{"n_layer": 15, "norm_place": "pre", "rope_fraction": 1.0, "init_std_up": 0.0248, "weight_decay": 0.049, "dataset": "wikipedia_en"}
Each number is 200 + 20 x the weight over its row's rms, rounded and kept within 0 to 999. Layers, rows and columns count from 0. The size before them is the row's rms in percent of the matrix's.

# down: layer 9 MLP down (transposed), 1728x320, rms 0.167, rows 132-160, columns 240-319
# gate: layer 9 MLP gate, 1728x320, rms 0.185, rows 133-160, columns 240-319
# up: layer 9 MLP up, 1728x320, rms 0.183, rows 133-160, columns 240-319
down132,101,176,190,221,159,185,207,193,184,163,237,173,186,210,229,202,199,213,194,198,181,217,186,219,191,203,206,185,223,200,196,187,239,191,235,219,223,231,201,222,230,204,193,189,196,201,203,193,178,207,189,210,182,207,182,224,184,215,192,193,212,208,183,207,186,210,193,214,261,245,225,188,249,216,202,212,221,185,237,198,186
gate133,098,218,218,183,171,224,248,173,191,197,198,171,201,195,204,178,180,164,190,178,220,181,202,184,159,196,230,212,225,206,179,228,259,199,210,208,193,200,218,187,194,207,205,178,182,183,194,194,194,209,207,191,206,209,227,188,235,193,174,189,218,223,196,206,217,201,226,224,221,240,204,182,214,183,182,202,181,177,186,197,180
up133,101,194,196,205,195,208,263,223,190,189,196,197,182,182,204,192,219,171,245,198,199,170,228,198,228,200,206,179,232,186,210,206,159,197,194,204,209,174,225,199,194,216,202,199,194,237,202,215,175,218,230,166,213,234,182,191,182,239,201,186,201,207,193,231,178,218,208,205,194,215,218,202,200,185,214,195,203,201,231,216,203
down133,105,198,173,204,200,219,197,229,214,187,183,187,170,191,205,188,202,194,221,192,225,183,200,189,177,180,176,203,253,224,191,192,191,215,210,229,245,200,201,224,212,217,182,192,184,216,177,197,153,195,179,164,171,196,178,210,205,221,198,197,215,196,193,219,182,185,218,197,202,191,210,219,185,182,172,223,222,223,213,198,196
gate134,101,209,182,200,207,201,190,181,224,208,217,227,200,200,185,212,181,205,202,196,210,199,227,222,181,194,217,203,183,213,202,191,180,167,221,180,235,170,215,189,158,220,204,188,215,188,226,179,204,155,239,202,167,216,201,190,197,220,183,183,209,196,193,143,191,211,223,176,208,171,185,205,182,214,212,189,222,206,220,205,200
up134,101,205,203,194,176,203,187,229,212,181,177,216,203,170,133,181,218,170,192,198,214,185,214,206,189,203,159,150,197,161,184,196,203,208,196,189,182,158,215,181,222,191,223,189,193,231,171,204,190,191,211,208,183,210,168,152,183,224,207,235,200,215,184,190,210,188,176,218,201,227,210,212,198,227,188,220,217,183,188,196,181
down134,101,211,198,235,199,186,192,235,223,199,196,188,206,194,188,229,238,188,197,188,182,186,208,209,214,182,220,156,236,170,204,198,226,217,188,207,182,175,213,189,213,206,273,211,174,202,188,196,191,216,196,212,162,210,219,172,221,190,205,228,170,204,194,174,223,185,174,192,204,179,198,227,172,186,202,195,173,192,188,214,193
gate135,095,169,215,214,188,218,178,178,176,218,162,167,200,177,188,173,226,211,199,219,185,209,178,180,198,233,208,216,197,177,223,211,210,223,208,200,177,187,202,193,193,214,153,189,174,207,218,174,212,200,184,216,211,163,181,214,242,215,202,200,197,207,204,194,199,203,217,191,179,213,224,237,213,189,215,210,214,190,198,207,223
up135,099,173,207,207,194,232,202,211,182,210,189,189,193,156,171,188,219,183,210,192,177,179,190,186,212,199,178,181,195,171,213,225,203,194,204,164,211,204,200,200,174,199,213,201,200,177,200,208,196,180,186,181,173,186,192,218,215,237,142,194,207,167,229,170,180,215,228,198,164,192,229,202,199,205,233,216,197,226,194,215,230
down135,091,216,198,188,220,183,209,191,220,226,175,186,171,157,203,228,200,189,179,221,219,223,194,210,201,174,180,213,172,195,209,208,196,205,226,190,183,213,201,207,196,179,234,182,201,202,179,204,203,190,164,198,195,193,177,190,211,196,221,195,237,215,223,214,202,184,244,172,188,233,213,169,176,191,208,214,211,187,209,158,219
gate136,105,180,174,175,154,225,217,199,187,166,210,235,184,196,193,188,206,193,193,204,193,177,231,214,208,219,205,223,193,190,192,159,212,172,160,232,221,189,206,176,216,189,166,197,202,214,183,205,165,208,164,204,177,190,203,211,193,226,215,201,240,204,200,199,176,237,219,200,203,193,159,209,229,208,212,188,181,209,214,188,195
up136,106,178,180,176,202,222,211,209,211,188,172,230,249,192,220,232,180,201,182,173,174,210,231,180,210,207,210,217,187,228,191,186,212,186,217,215,194,199,214,189,226,147,178,183,176,197,209,224,186,208,192,209,236,182,187,169,231,200,181,209,186,221,204,187,191,218,237,185,169,196,173,193,180,216,196,197,203,186,180,207,197
down136,102,170,185,215,175,188,222,206,212,188,156,197,206,207,231,203,174,194,200,212,207,214,200,199,234,185,196,211,196,195,202,174,205,200,218,235,217,225,227,182,225,213,227,211,158,178,210,208,179,194,181,236,219,205,214,191,199,216,188,183,199,199,186,189,203,191,189,176,202,213,189,214,208,207,216,186,182,196,214,179,179
gate137,099,197,218,233,197,225,177,229,164,181,212,183,204,196,204,198,192,191,232,160,202,173,224,214,204,185,191,213,190,227,218,182,210,188,188,173,191,179,232,218,220,217,200,183,171,177,201,192,194,220,191,192,163,205,191,189,215,217,218,204,199,174,226,183,184,183,192,215,171,191,210,201,200,236,193,181,200,228,211,219,194
up137,098,182,194,205,198,189,205,217,165,204,160,226,215,175,206,185,227,197,209,204,222,228,185,186,201,199,243,188,211,234,221,220,225,204,200,197,233,206,157,209,197,209,147,199,227,226,204,204,193,164,186,241,206,187,172,186,232,216,213,187,227,205,193,200,237,218,211,190,194,172,186,175,205,170,192,225,202,181,187,221,190
down137,096,228,202,167,184,169,171,197,170,164,179,200,202,160,180,182,209,206,167,204,165,198,199,204,203,175,182,186,163,195,172,223,173,207,205,171,217,208,215,179,179,211,193,184,193,226,216,199,203,177,179,219,195,218,189,176,175,205,209,163,234,181,186,195,246,224,166,230,198,196,198,162,220,183,201,179,160,168,163,240,217
gate138,102,223,194,204,193,183,202,240,216,207,224,197,186,197,208,193,221,194,183,172,193,218,221,178,201,213,209,212,224,180,227,218,203,211,202,222,129,211,214,210,172,186,190,236,223,166,216,180,187,193,214,216,208,187,185,220,238,194,176,201,180,231,214,225,202,212,174,177,225,218,179,198,236,217,215,247,206,213,216,169,178
up138,102,221,215,180,195,191,228,225,213,182,210,205,190,220,193,191,172,205,203,162,171,200,204,228,188,199,199,220,173,178,191,225,191,233,213,183,158,235,221,198,206,201,196,218,180,199,203,172,186,199,177,218,188,176,197,152,185,228,216,183,155,218,179,192,170,189,189,170,219,200,188,247,206,192,183,216,189,193,185,200,203
down138,101,230,230,234,190,190,224,216,237,194,211,215,199,163,185,191,213,186,201,184,182,186,220,206,192,196,167,212,180,192,228,178,225,229,206,250,186,157,235,168,205,230,205,240,200,205,160,219,199,232,187,241,192,171,199,175,192,211,198,221,232,207,198,214,204,208,161,186,205,187,184,198,197,212,197,163,186,201,182,214,193
gate139,092,200,203,208,191,186,184,213,185,197,213,213,206,162,222,180,221,188,225,173,222,184,188,197,186,181,211,195,214,201,207,221,182,182,184,205,191,228,201,229,207,209,186,251,222,186,184,169,217,222,180,213,186,202,170,211,168,173,194,224,189,181,214,229,161,231,200,206,208,182,223,169,211,204,202,239,211,192,207,180,198
up139,091,187,222,193,195,188,185,209,224,195,172,193,198,211,222,196,181,218,197,193,190,191,258,183,203,221,166,210,208,182,204,213,233,201,195,185,187,189,205,199,187,171,245,183,205,197,187,166,185,174,205,183,193,214,210,205,199,230,246,210,202,168,197,211,203,176,212,217,187,193,183,240,208,236,215,202,198,195,234,226,198
down139,098,194,220,211,188,208,221,201,169,190,208,247,207,196,208,185,218,197,210,190,177,232,192,183,221,216,178,190,188,171,172,202,216,193,179,227,237,166,206,180,216,196,248,169,181,210,196,204,166,205,194,203,214,221,217,225,222,177,190,199,178,200,172,181,185,183,181,167,182,214,173,218,192,196,188,190,227,226,181,185,226
gate140,105,182,195,214,179,144,208,205,207,244,215,205,207,197,196,214,202,188,182,173,205,194,216,189,171,182,236,190,170,179,232,216,214,209,236,167,174,185,184,225,175,200,197,242,218,208,210,180,209,199,169,185,216,215,187,176,224,219,198,208,205,187,203,211,203,183,195,185,182,194,227,213,201,192,216,229,211,198,209,210,203
up140,108,220,189,200,229,235,187,206,212,186,229,173,191,223,182,214,168,191,198,159,197,161,193,183,196,189,206,195,184,243,179,175,206,209,169,184,184,230,211,205,200,175,159,204,211,169,193,197,205,155,189,212,213,196,250,195,161,215,154,225,184,175,218,195,213,225,205,222,172,187,190,237,194,184,212,164,215,195,201,224,201
down140,102,180,206,184,187,189,178,190,206,218,238,190,177,165,176,218,208,201,206,185,193,231,207,220,154,204,222,199,185,222,241,209,166,188,239,178,195,202,213,194,218,184,213,186,212,206,187,198,219,212,217,202,209,239,205,215,219,174,234,185,229,205,169,197,178,181,206,179,215,237,177,209,213,206,193,241,171,219,184,207,183
gate141,103,224,193,171,188,205,171,217,239,152,192,188,205,199,178,197,171,188,159,206,190,212,186,187,232,186,191,210,197,232,230,202,190,198,194,244,200,182,220,213,232,195,186,205,222,163,164,242,172,226,234,203,212,197,215,197,211,219,186,195,198,219,213,222,183,212,196,200,197,203,190,194,202,205,192,228,198,174,169,203,182
up141,103,222,211,196,182,197,193,233,211,183,221,190,240,223,204,183,232,196,227,214,219,178,204,194,177,211,191,201,196,206,237,212,194,180,206,210,199,189,200,201,242,183,190,179,184,173,193,181,220,176,179,203,208,192,212,203,194,217,155,207,190,185,206,203,143,218,200,173,228,210,190,213,189,217,218,214,180,207,204,238,200
down141,102,190,204,193,165,216,188,164,190,195,204,178,215,198,230,148,224,218,191,202,221,203,197,189,167,155,211,221,229,183,216,199,194,193,212,214,170,202,161,170,200,190,232,177,209,198,170,204,249,214,169,197,210,203,216,180,209,213,204,207,207,200,222,185,213,228,216,216,202,193,180,198,205,208,206,224,231,208,184,193,205
gate142,091,196,180,218,212,183,195,213,233,169,195,209,212,183,225,237,214,195,183,200,203,221,213,173,192,245,183,180,178,209,206,194,185,206,209,213,192,192,238,178,172,160,208,184,180,219,205,212,200,212,211,242,198,170,203,217,207,195,205,177,180,219,173,190,182,189,221,197,216,197,215,151,167,198,183,211,174,216,239,233,183
up142,095,199,171,192,182,194,214,195,252,224,187,203,181,187,199,159,208,202,183,190,185,216,182,240,206,231,222,171,187,198,204,166,191,228,187,222,205,189,203,191,148,223,209,177,177,213,207,187,221,191,162,212,205,211,206,171,201,178,212,226,232,170,193,205,186,183,210,221,158,223,193,220,204,229,197,203,172,193,172,227,202
down142,094,211,235,209,195,205,174,192,180,211,217,203,195,214,177,177,209,200,194,165,190,196,189,216,208,219,237,198,179,179,197,219,212,164,202,202,200,175,178,180,194,215,192,243,207,192,205,182,203,168,185,167,192,198,209,211,185,226,201,199,178,247,184,209,205,211,170,190,181,175,184,224,222,198,214,218,198,177,184,169,214
gate143,091,227,229,205,227,206,176,208,200,162,162,180,204,215,159,176,165,209,194,183,215,193,224,183,222,183,221,190,196,195,239,166,233,177,223,224,203,182,200,185,186,184,208,191,243,188,231,208,183,199,188,197,190,215,155,194,177,193,184,200,223,197,205,226,185,174,225,203,218,200,170,192,188,179,200,185,166,203,207,223,167
up143,094,178,185,167,195,208,221,196,198,220,167,193,204,221,232,195,209,215,216,234,220,198,183,178,196,201,201,240,179,168,238,229,195,211,182,201,209,206,206,238,212,201,207,192,199,212,178,188,210,191,174,199,212,181,204,202,207,200,211,188,236,200,197,246,229,189,197,194,210,173,211,191,187,185,178,219,190,200,194,235,196
down143,091,182,197,181,192,210,198,150,191,220,204,206,196,205,202,232,203,197,233,171,198,184,198,199,231,202,206,196,181,203,199,209,183,199,205,206,206,191,205,224,195,200,235,208,212,213,213,217,195,176,198,167,173,217,216,186,148,209,181,208,180,211,203,164,215,197,209,191,161,235,192,214,218,161,170,201,195,206,172,216,203
gate144,097,219,225,200,193,222,190,203,190,191,212,189,208,250,206,207,228,223,208,216,215,183,218,197,171,191,194,197,202,176,203,209,220,199,199,191,228,154,212,245,236,189,188,195,188,173,193,199,219,190,230,219,210,178,201,230,193,201,186,194,206,230,185,194,202,192,197,170,190,190,227,194,241,192,193,183,200,194,180,227,186
up144,102,191,198,221,203,202,178,175,224,223,198,203,197,193,223,178,203,183,191,199,227,233,188,193,212,199,192,198,206,186,201,231,196,190,221,177,219,205,216,203,203,197,225,212,198,209,209,175,190,199,178,190,214,188,212,209,211,162,224,240,226,190,200,194,191,191,180,229,210,186,187,206,195,208,219,192,210,211,233,200,220
down144,099,214,198,192,205,200,191,198,214,187,195,244,187,233,199,203,183,220,170,209,200,225,181,187,189,183,202,249,190,207,203,190,179,242,177,233,174,193,187,208,214,195,200,202,211,165,197,201,183,205,198,214,176,190,212,192,212,194,191,198,194,192,176,199,208,202,208,155,194,209,215,234,235,196,212,151,206,221,171,205,222
gate145,095,235,186,231,203,179,196,190,213,198,225,199,202,168,191,225,213,184,221,239,203,222,229,177,152,159,196,179,199,193,187,196,221,184,210,236,203,172,210,214,196,178,211,197,216,200,231,227,190,192,192,191,180,188,223,240,198,200,198,220,202,217,204,208,181,214,213,191,196,203,206,200,231,216,229,184,165,182,193,225,196
up145,096,198,212,190,197,217,193,161,203,223,191,189,176,233,203,202,212,213,199,240,212,210,179,211,231,231,213,206,194,161,184,192,193,192,174,183,232,230,202,182,190,209,200,226,175,189,184,202,182,189,198,199,197,197,214,194,211,201,249,202,177,207,250,187,213,199,209,215,177,211,205,224,226,200,194,194,161,208,198,194,203
down145,100,187,197,189,226,197,182,218,193,218,184,223,229,186,213,250,194,172,203,189,185,174,233,206,226,203,214,235,214,172,230,166,217,184,221,220,147,222,196,186,216,188,202,206,208,187,194,187,236,231,209,210,210,172,187,164,191,190,188,196,167,188,197,180,241,177,216,183,241,257,199,198,192,198,192,210,219,238,211,222,186
gate146,095,230,170,185,207,152,193,198,210,195,201,204,190,211,212,215,238,226,241,185,177,235,178,225,184,161,195,197,202,221,205,216,234,203,181,183,194,230,151,199,180,209,169,187,195,180,222,207,208,194,199,195,187,211,206,217,192,158,197,197,181,210,205,175,211,233,201,212,184,207,191,209,209,236,180,179,220,204,224,163,223
up146,099,179,234,217,182,185,196,216,179,183,207,214,203,231,179,169,226,210,197,187,234,199,168,244,183,209,191,211,207,183,223,209,201,222,179,204,212,198,196,210,159,241,190,207,237,215,198,205,198,177,180,191,191,224,200,198,196,177,207,167,184,214,211,202,219,159,196,192,157,237,188,202,227,193,179,214,214,223,200,181,178
down146,099,190,149,223,176,201,230,205,228,167,223,193,188,223,169,185,217,195,192,190,159,195,191,209,187,199,197,183,229,202,214,238,174,199,200,200,194,190,224,193,191,234,211,190,199,223,199,217,198,212,177,218,181,184,198,229,179,215,184,199,195,245,173,216,208,173,199,190,208,211,180,157,229,194,182,196,209,189,181,187,228
gate147,100,198,193,168,192,196,178,210,179,180,201,207,195,194,190,235,214,233,196,212,203,209,230,206,183,192,187,180,225,210,227,168,197,208,229,211,210,181,204,205,179,191,190,172,217,230,194,185,210,200,196,215,229,220,241,220,185,212,217,219,229,186,220,222,193,207,219,219,207,218,212,184,225,199,180,215,219,246,207,203,164
up147,101,188,207,199,210,165,213,235,225,157,170,204,199,180,140,207,198,201,195,174,200,212,243,239,185,186,181,183,204,208,225,178,176,226,157,216,217,178,185,217,196,210,156,203,195,188,205,228,188,230,226,199,210,226,241,212,231,208,193,219,224,156,221,202,217,232,231,206,198,221,186,273,196,208,236,228,233,224,214,212,191
down147,103,179,198,195,197,196,196,231,201,192,198,213,178,192,194,161,176,229,225,218,203,225,229,200,180,199,212,196,250,205,210,175,210,228,189,194,223,194,174,215,192,226,205,225,181,212,200,197,172,179,167,211,202,193,212,206,227,235,209,208,192,143,192,195,206,229,199,222,201,177,190,200,230,201,190,224,233,194,225,188,147
gate148,104,163,170,195,171,190,203,199,167,202,223,183,194,216,166,162,208,154,231,211,241,199,195,202,199,211,212,212,179,195,203,196,244,234,206,226,163,179,176,193,204,237,157,220,205,187,185,210,217,222,201,194,211,173,196,202,195,185,214,205,173,224,182,194,177,179,208,164,193,243,181,227,195,192,191,217,191,209,155,195,191
up148,100,195,175,198,217,170,192,224,185,201,192,196,187,207,242,173,221,194,206,210,210,181,205,211,232,205,222,203,194,227,173,170,208,204,190,195,204,225,190,171,184,210,217,218,214,210,192,206,220,189,177,221,205,207,212,224,235,210,195,196,226,217,180,174,180,173,205,193,197,193,193,190,217,202,204,196,236,186,184,208,207
down148,099,177,172,222,173,219,199,218,165,200,214,230,231,180,220,172,209,232,179,167,199,196,202,227,234,167,191,244,215,217,191,220,214,197,159,182,139,209,206,208,178,198,210,223,202,178,192,166,188,188,191,187,197,227,210,185,203,189,216,181,191,202,177,222,201,171,176,198,220,201,208,188,209,210,206,228,219,223,203,166,203
gate149,096,177,198,210,200,208,195,201,193,184,225,243,209,206,186,183,250,202,202,175,205,198,191,189,187,228,237,200,146,214,174,195,202,176,189,176,202,144,226,180,212,161,170,204,205,188,210,165,203,204,188,180,165,202,191,221,180,196,204,189,176,227,192,188,180,204,195,191,222,199,186,195,204,183,221,209,184,226,177,201,219
up149,098,200,210,176,222,193,179,214,162,171,169,215,221,206,215,236,203,184,199,201,207,190,198,180,205,201,202,203,211,194,194,211,235,205,215,162,168,165,209,213,218,162,207,193,209,184,238,233,194,171,195,232,185,227,170,192,199,175,216,176,215,189,157,195,201,203,189,195,212,232,178,157,192,218,173,216,201,211,220,208,197
down149,100,232,179,207,217,205,201,188,215,232,206,211,222,196,189,196,222,201,188,180,202,209,231,259,190,182,195,190,198,176,209,180,200,169,204,182,164,170,195,217,184,198,180,213,185,180,218,209,162,211,223,214,178,177,192,204,174,194,196,187,203,214,186,186,195,207,219,171,229,186,193,201,207,206,178,182,228,206,219,194,164
gate150,097,188,233,210,195,168,222,231,206,191,212,208,200,217,218,193,180,210,211,229,235,225,204,214,243,210,201,201,189,181,175,209,181,214,205,207,189,241,234,166,222,234,235,189,172,216,183,185,189,202,191,206,228,228,175,212,234,178,198,195,186,197,181,217,185,203,165,201,187,182,222,203,191,217,206,192,200,207,186,181,200
up150,087,175,197,180,205,164,212,234,257,224,192,203,218,178,186,220,179,186,249,216,199,224,168,217,235,195,188,189,186,190,192,233,160,218,188,194,200,240,226,177,180,192,201,172,190,170,190,201,194,170,177,207,196,203,176,168,223,220,161,185,200,233,171,234,207,208,178,221,169,222,226,199,207,200,208,190,199,192,208,192,216
down150,097,177,217,209,231,200,233,198,209,220,189,228,179,189,169,205,205,188,192,167,173,184,211,217,195,211,163,218,191,177,185,191,168,218,193,167,200,243,197,204,167,191,172,201,216,204,211,231,186,195,196,225,179,220,205,198,237,211,163,210,201,244,210,195,200,204,171,210,181,200,178,203,192,225,167,189,204,226,214,188,213
gate151,102,205,199,213,187,216,210,181,201,216,192,224,196,225,231,200,196,201,159,233,217,208,185,160,239,228,213,210,193,224,221,214,216,226,168,180,217,186,220,204,218,216,177,188,192,241,200,187,179,170,190,178,193,210,191,194,223,205,186,187,240,190,227,250,230,179,209,169,190,188,218,177,191,224,179,199,185,223,178,171,207
up151,104,208,243,182,210,213,145,209,233,179,206,179,193,160,200,165,199,221,209,220,192,220,200,172,177,218,203,169,197,234,165,210,228,232,218,179,190,212,216,236,179,201,183,216,220,171,169,208,182,208,206,208,172,191,212,224,169,192,194,224,236,207,191,208,202,210,198,187,196,193,209,173,183,195,188,226,185,217,188,202,225
down151,102,222,228,201,147,177,169,198,230,201,203,208,199,163,191,217,206,217,189,227,204,206,182,206,199,195,194,190,195,220,195,196,203,154,239,223,231,211,203,198,233,232,218,204,194,205,212,209,216,207,217,210,194,166,152,181,195,196,228,212,256,156,208,174,174,213,187,175,180,231,194,198,191,197,230,203,188,193,211,182,186
gate152,095,206,218,218,171,201,183,210,239,172,258,181,196,187,179,190,177,236,143,205,196,212,204,192,219,194,200,233,221,200,212,205,198,207,188,236,236,191,180,174,184,230,200,242,211,196,190,245,210,206,189,212,195,199,173,223,173,195,178,162,160,220,187,197,174,202,183,202,240,214,189,194,223,196,203,207,204,196,188,200,204
up152,097,207,237,196,177,230,194,196,171,224,181,176,190,207,201,194,224,220,180,167,211,215,220,184,212,214,200,187,203,194,186,186,202,169,177,204,177,202,185,188,208,177,189,212,182,215,236,192,221,152,188,200,185,231,194,164,202,210,190,243,198,185,185,214,145,212,215,224,174,213,209,198,200,203,210,219,224,189,195,185,208
down152,100,171,154,242,207,211,171,208,216,201,196,214,204,192,249,208,181,189,159,196,224,202,170,175,206,168,223,188,183,203,202,217,148,198,192,233,191,170,196,191,218,231,193,216,181,154,197,204,221,177,226,211,212,176,203,188,196,198,158,205,235,201,191,206,206,191,184,197,205,231,206,227,196,163,189,222,195,182,176,197,186
gate153,097,197,236,216,192,166,199,178,212,198,197,231,250,197,180,166,208,219,168,189,207,208,175,193,198,206,193,223,197,224,222,226,216,220,220,196,175,188,197,229,196,203,217,214,191,222,208,208,195,188,220,186,204,202,228,191,204,201,214,173,218,151,214,192,183,222,202,177,188,229,170,214,225,190,230,185,199,219,190,209,231
up153,095,163,191,201,203,236,174,178,222,191,217,181,192,214,197,210,205,200,200,191,237,210,220,233,203,209,215,198,230,193,192,173,203,202,220,214,201,229,192,160,166,225,239,201,212,173,231,191,205,190,245,220,193,200,217,204,222,201,214,204,170,233,207,205,147,225,179,185,168,242,175,197,195,198,206,180,216,223,187,172,173
down153,097,180,211,198,212,204,197,200,205,168,197,220,233,193,196,224,188,236,222,175,197,201,192,182,208,243,184,182,202,214,187,201,185,230,199,230,171,196,196,189,204,222,195,171,212,191,236,177,189,198,204,212,187,205,195,197,244,185,225,220,179,217,194,217,180,193,197,145,173,190,171,203,207,201,218,188,176,252,203,224,184
gate154,102,211,193,173,188,170,212,206,201,169,183,195,189,221,173,179,187,223,184,203,192,225,177,233,208,200,189,231,224,207,201,188,209,210,212,191,244,195,183,186,180,213,188,201,193,205,199,214,231,218,217,212,226,176,191,237,200,227,185,207,161,191,150,202,200,224,200,184,219,212,203,204,202,177,199,205,243,235,188,183,231
up154,100,212,165,226,217,226,202,233,229,168,192,188,204,184,165,182,235,173,179,197,174,229,201,184,193,205,189,166,173,166,187,178,216,169,216,217,212,205,157,193,202,203,218,185,229,180,207,197,237,185,203,206,206,210,159,199,197,212,191,176,208,210,206,220,214,188,174,185,182,205,208,192,209,183,171,196,187,205,142,191,170
down154,103,214,195,201,183,220,184,221,188,180,209,182,188,191,194,172,211,206,189,169,190,198,163,231,192,232,205,179,187,174,198,186,263,233,151,188,176,193,167,218,208,192,175,190,243,242,200,198,212,208,183,192,194,196,190,176,176,180,240,201,230,185,194,195,209,194,189,194,165,213,232,198,227,175,188,204,193,203,206,198,186
gate155,097,212,167,197,201,205,200,226,174,178,188,220,186,156,224,212,191,207,192,193,219,222,218,174,146,177,216,202,232,170,219,212,206,175,203,210,176,173,230,170,215,175,207,205,198,203,234,175,224,205,196,192,199,142,216,242,195,223,198,219,201,215,199,205,204,177,200,196,233,177,191,235,180,210,183,200,216,180,235,196,216
up155,096,174,216,170,215,176,196,205,185,236,230,205,197,188,203,197,198,210,200,219,203,206,160,231,199,171,187,185,189,201,236,207,195,232,208,152,198,187,193,216,180,207,200,188,209,246,191,199,203,250,205,176,163,202,176,194,237,200,196,189,233,176,193,194,220,228,196,189,216,197,183,201,188,202,223,173,178,168,189,228,206
down155,095,196,206,186,183,216,217,172,203,159,188,191,183,199,220,235,217,205,172,201,211,158,238,203,177,201,187,228,241,204,216,218,165,189,188,198,216,243,171,235,194,209,205,192,205,198,203,218,186,194,192,217,200,216,214,209,187,209,184,190,195,183,246,207,213,188,209,213,200,193,206,219,177,164,200,206,198,230,226,197,177
gate156,097,181,190,180,178,189,227,204,187,185,208,157,178,191,211,206,209,203,183,243,220,199,215,196,208,221,206,173,170,159,206,209,181,200,207,198,180,198,200,220,247,165,177,224,200,231,195,178,215,206,181,190,178,176,238,177,225,194,230,212,213,181,180,177,183,211,194,201,175,208,184,203,211,213,219,224,230,214,192,200,191
up156,098,205,212,198,225,202,175,225,187,206,177,225,215,175,197,201,189,211,220,158,185,192,198,219,211,208,194,190,206,237,201,193,198,248,196,187,235,173,169,182,167,220,214,173,209,199,228,206,164,222,218,181,203,195,180,207,182,240,199,216,202,233,213,235,238,199,207,195,224,206,204,208,200,149,184,183,221,192,191,200,221
down156,088,182,205,225,220,229,173,201,194,208,173,190,215,200,216,189,196,178,271,204,213,210,209,201,223,175,204,192,213,186,181,226,198,174,208,181,222,225,231,179,185,197,202,184,185,160,181,213,208,194,195,209,191,198,169,188,224,208,189,182,212,168,197,213,178,206,194,208,197,189,209,218,171,180,237,236,201,210,207,207,200
gate157,098,173,193,221,218,178,218,161,189,182,188,209,202,207,175,189,181,206,213,187,180,234,185,171,208,191,195,204,207,188,189,195,239,163,182,148,241,180,207,182,218,195,218,244,161,194,191,211,172,163,188,218,193,208,171,200,210,215,170,216,212,226,195,189,188,224,218,186,184,202,195,208,211,186,156,202,179,230,185,211,165
up157,092,191,206,182,201,197,216,192,193,194,175,229,159,215,218,203,215,182,188,215,223,211,210,208,204,195,169,191,177,216,184,201,179,207,198,242,165,197,202,234,178,188,224,213,202,196,189,201,220,163,219,170,215,208,196,222,217,213,185,172,219,193,185,198,207,173,208,213,216,208,211,193,222,225,220,211,216,194,170,184,201
down157,103,206,218,244,204,227,204,203,196,203,199,211,188,184,182,208,234,232,171,195,189,206,211,208,192,202,212,209,185,226,231,213,167,233,214,194,185,194,206,182,167,218,210,192,241,173,208,187,183,189,223,191,199,198,206,169,228,188,212,194,197,198,190,186,164,209,190,219,181,165,192,215,226,186,173,189,237,200,227,177,203
gate158,092,220,231,178,216,195,215,242,203,164,222,225,217,231,209,178,191,197,201,196,225,235,179,193,189,222,191,166,183,198,228,251,172,198,182,249,205,203,186,209,196,201,198,194,191,187,186,196,177,208,164,203,204,185,193,190,161,206,228,235,190,195,231,213,186,235,182,214,185,196,186,200,219,211,153,186,204,220,201,214,188
up158,091,215,191,220,191,188,220,212,202,216,220,222,196,227,212,203,172,212,170,192,239,180,207,226,177,151,176,195,188,188,154,221,176,199,219,191,218,158,213,204,179,180,212,188,210,206,189,217,197,224,178,187,227,158,176,177,180,213,192,195,161,207,203,232,230,195,219,190,199,198,190,189,213,181,175,220,215,237,193,249,231
down158,093,237,187,201,224,239,192,231,212,168,221,214,177,244,205,205,219,185,194,159,216,189,193,229,183,224,228,157,216,193,207,199,194,226,225,212,186,214,204,227,194,202,211,169,194,210,195,229,183,202,165,225,208,228,227,191,223,169,184,157,245,182,197,133,187,218,211,201,195,219,207,219,173,201,198,207,204,206,187,174,192
gate159,103,199,226,211,180,197,195,185,184,189,200,212,204,199,212,213,197,235,232,188,180,186,172,179,141,223,190,213,205,162,192,189,191,203,196,211,194,193,169,224,254,203,200,156,201,169,208,191,230,162,213,228,192,191,187,172,230,176,193,204,186,198,212,214,169,203,197,182,197,228,210,222,217,231,205,200,173,184,244,213,180
up159,100,206,204,182,203,201,218,223,178,204,162,205,199,180,195,185,200,226,189,145,214,205,215,192,203,199,202,164,207,193,186,217,205,223,215,190,207,212,177,214,209,195,228,210,197,176,223,190,200,234,187,176,190,211,155,180,222,198,181,193,179,195,201,179,219,194,193,233,168,190,203,227,216,181,192,175,175,179,162,186,197
down159,101,199,180,217,211,209,201,193,201,232,212,179,195,223,237,236,197,210,203,196,198,204,202,172,208,234,183,238,233,193,224,209,184,185,197,207,212,203,178,239,189,219,208,196,201,233,212,190,197,146,202,207,209,185,191,235,211,188,224,223,161,226,194,189,178,220,184,193,208,240,173,192,193,203,183,204,165,157,212,210,202
gate160,100,193,215,211,222,224,167,237,229,172,199,202,171,216,207,167,183,210,180,193,208,213,204,173,161,176,196,209,226,195,199,164,178,220,219,224,170,202,212,228,177,186,199,204,214,174,232,168,190,207,220,228,185,195,207,203,217,186,213,172,248,206,211,197,190,228,193,222,207,206,192,218,217,174,173,162,186,207,213,180,246
up160,102,203,200,174,211,213,219,180,168,224,225,198,198,202,174,222,215,187,203,157,171,148,194,216,188,186,168,166,196,178,243,188,235,181,211,181,190,195,234,197,190,179,202,188,179,213,177,246,172,161,157,163,202,169,173,218,207,163,180,192,174,187,211,223,182,221,164,210,210,189,200,151,192,200,204,219,201,220,203,175,184
down160,105,192,189,191,192,204,181,165,168,202,184,194,195,248,164,165,191,199,224,219,246,173,219,191,206,204,215,174,173,201,217,203,196,190,213,150,207,213,199,195,200,190,195,202,208,189,138,233,180,184,177,195,212,177,142,211,180,180,189,202,177,218,218,195,204,195,198,222,196,199,187,189,219,178,208,204,215,208,213,223,164